Part of a small language model's weights: no biases in attention or MLP.
Each number is 128 + 32 x the weight over the matrix's rms, rounded and kept within 0 to 255. Layers, rows and columns count from 0. Numbers have three digits each.

# up: layer 7 MLP up, 192x64, rms 0.585, rows 42-55, columns 0-63
# down: layer 7 MLP down (transposed), 192x64, rms 0.569, rows 42-54, columns 0-63
# gate: layer 7 MLP gate, 192x64, rms 0.549, rows 43-55, columns 0-63
up42:128097154142176174109183204105138138090081117143097167140116165099092080141129077094108103098091110164148104135114073159141174134134133147168102129142100174128156147141116141114139136126101093
down42:143148151144112175144163104084107106130150156135131123158124126159104078187145196122115116145126139109114125146131147161198054086126091151165128136127118131109168101107137128148174104117190049
gate43:098126139112111198178142139100129147192119150093150163165118117158212077137074091152114059139144073076128152147129074131170101169113160144087136092166127142082123164138129097143108116165118111
up43:123142123115132096072149123151109031140123066089085142146134159125060097154155084126114135132172120091117162176165095147138126081072098172149118088127152148103123175114126206125165173130132104
down43:117134138141093119141114124146144128120088077118180142143125094122168117147112150141182154137112155151069094136117227128152122175150121172130128136113075089121167078096062086120092162106112149
gate44:136133143168141090094080067176120103145126140120148134166145127104172175130085156073197082129143126088109140094104143105113092138177125126140109104132125104134182121107142142039130181204139120
up44:130110150101162094155152122127083159098096135121162045127128121122097147116174118103177164175131218157071092095151146138113169125105141094141120136156122125136109095138152107183218109084167149
down44:146126087109132119178099161102107157104112112106147155107110117096129135119081125094186149180116015083088119119176160151142155145154142143114149104176130052078130106134120130146108145137138131
gate45:094174139062199136151112116123163177171100092181125096087162121151159126098101165166129143092177120087159157135141086102156145128138108159115126156116117116100171085115123178140054112100091159
up45:150099136104083141113116148111075122128104147104164168148106058129083201158193086091128169179117116145108143119135142155156149121149098134149215144139142144108215124107116098065103053161131157
down45:081111052178145160081083181116157070105128183093118132161137135129123129155132158132159169083089121143078173102117063140073133140146104157202116120121143103164187078154162142141130143125100141
gate46:139112170100142134138103147114188110079132091134136077155177149121069177041096121109112126146151139079147156163165068099068168114122115066181196156125121106113153144057109107101077150144106162
up46:117187101148156114135099094085100118169128071108131095092166134140139159187147133145147147152164181192136122120132160165087102121073113168082112137140106165114145097167149116078129186162120206
down46:100095103200165105126145149216125124094150157152073125127075136163142094117120146096130144117194099122093090152155106079157164057168164126099109101103134114136137136130097130158069118156115087
gate47:076119157121193109086108114161139145115142098144165128150146158106123217111115156092177139160111069084137151104137143173104079126140153129157087168111098072107083061098072113139120175127162143
up47:148152134145149150174118101112151111091116098177156169099161177110164095086097107146114103101137151137193117127143095163144152081085094141123196133100149109115118113090131104108065133142146132
down47:169075117127155075141113150174126170137168108082101137141158128112102103120140133186122114160143128149129157139096109119116191115183113156125108135136172211180107129092126100123185119157085114
gate48:151154125158115102099050132165142178151125169122151125116107150105131103161093116191133145112087128107038097183178122139122150097080147050153131191169120135132142141128147129125111093097147149
up48:117138137170126112081094103140116071135119123136110123171121156140148171105195118090121116133171153127144095136055172093131082088133180129089124129100109068170133151108144128119148179189122104
down48:137101111181109128172114141095140110113118125154141123174084100125069148181143149138114129124129110062141155149122096183103147145113067122172151125170162130181132140157149181087192156158106148
gate49:160131122110095113099056152156141148127144137106187129111166097108110207159126178128077142112161083139087143137128121088073133107179111120117121115154116066110131091144145132109100091180133145
up49:154103102134077081126112141126097116129182124103130192112144082127148100166136152138076101100125128121125204183106119129117172132117098182113137134134145070108167146137113110085113121082172088
down49:111149129169116145056075165114097134095124185141093113141114111165124186141117150161109115091124145132131156115132092115138151124150114127162075096164149176154130188142121164150089113129099155
gate50:100146155146146183097113068115149104128113150153152131088130132119086134114148194167113114118134121087178109160154173120126128129121209173136113103177163112148142149116127049112145153142136165
up50:120139153111155054145124115138086154095162130131120131160160121143173118154112088124110105108110143147096162123133102133113183101158112072132139133141128115123152118129130162153116088108099120
down50:094146084121078132110110068124126092119118137061152117095159108125119162114106120159119132116117124130080153160102138104122096123136112123066156133127124126171153128132106198114166141138119125
gate51:079097155091105164102143194115111139130113104104074119151158149116135185061092101164178100102172119122104139163094133072171117082118135147099122171163175061160153088113119187100084148106149114
up51:155135168078119128130165137122106129097097111127153139130132056074143124154125146115179128135150104117093094139114177151139095181145128128124085128124154121116140155218165137127070029108098112
down51:128120125102136116136108142146178182102109108196091155164101151135074147079113142135146166050159170109195146113116133145125165075132170105088163117173140165139168164108092147170097158100055158
gate52:146145174183100100131152089140199180154111133182140111148095126178161088054151132094129116111131129105078095142129109151094132208132136161132161136110089104103190136142129146104160140117148054
up52:161091114105121154137170100140139136077046069149113120147051135141097139127101176093107156089118132081133138145117093104077194146104101213214139118069090105173183121123175108131138120172101115
down52:080109130106140122119171179155043172125096134242098144150180087155179103123075055122072157113141122187165120109152134093147164145178153103092158110121135108130120174124145177158111127150106076
gate53:143110162114106164093096084143129175086116063076163098164122047136122109145125191138144143170120109149143085124177101130146113154093099124131137143107073115114169114200168110136111102174174095
up53:148115146166155057125129196137137105189156114101205144093102145120132159136044142129108142143110096123110124137140120120119104197101131138130129091161136173123087126121064190087124100105075090
down53:133162121112060145156155139145160164121184192109114079162150204088124125074153130168113124145139142119121163120182096095105178079163124120151113172169095070091154147090136147123080095136082154
gate54:111114095122130140126140111170142105090146095088033168123194084149150137077144111148119155185115114130098127124119131125138137121176118142094174140130145076111181145048142125121051156134149118
up54:132095150144143154115127102134125158083124126118144102118092132174123137132128089116125126134100119059096168104076111165135157156084148126096185139097105142193147123198144077133172145115083098
down54:131067077153098160136106165156137130199074058168147125156117166095099158132146168124148161142098155118069090095090133126155120132160115122119147114119158114184093144168119134155126148133139130
gate55:112126176090126145109121136158155121138103123117114100108170095150067099128112138103101146139134064107141107123147101129122109154122118150198132122113079115106131094094165173153184161178172086
up55:115154098136102112162148124098124133130112090147172131152111113100167145103150137153168136102113150152122119129132156128165078095151172073068087119165189134090116168148089101127102085102157104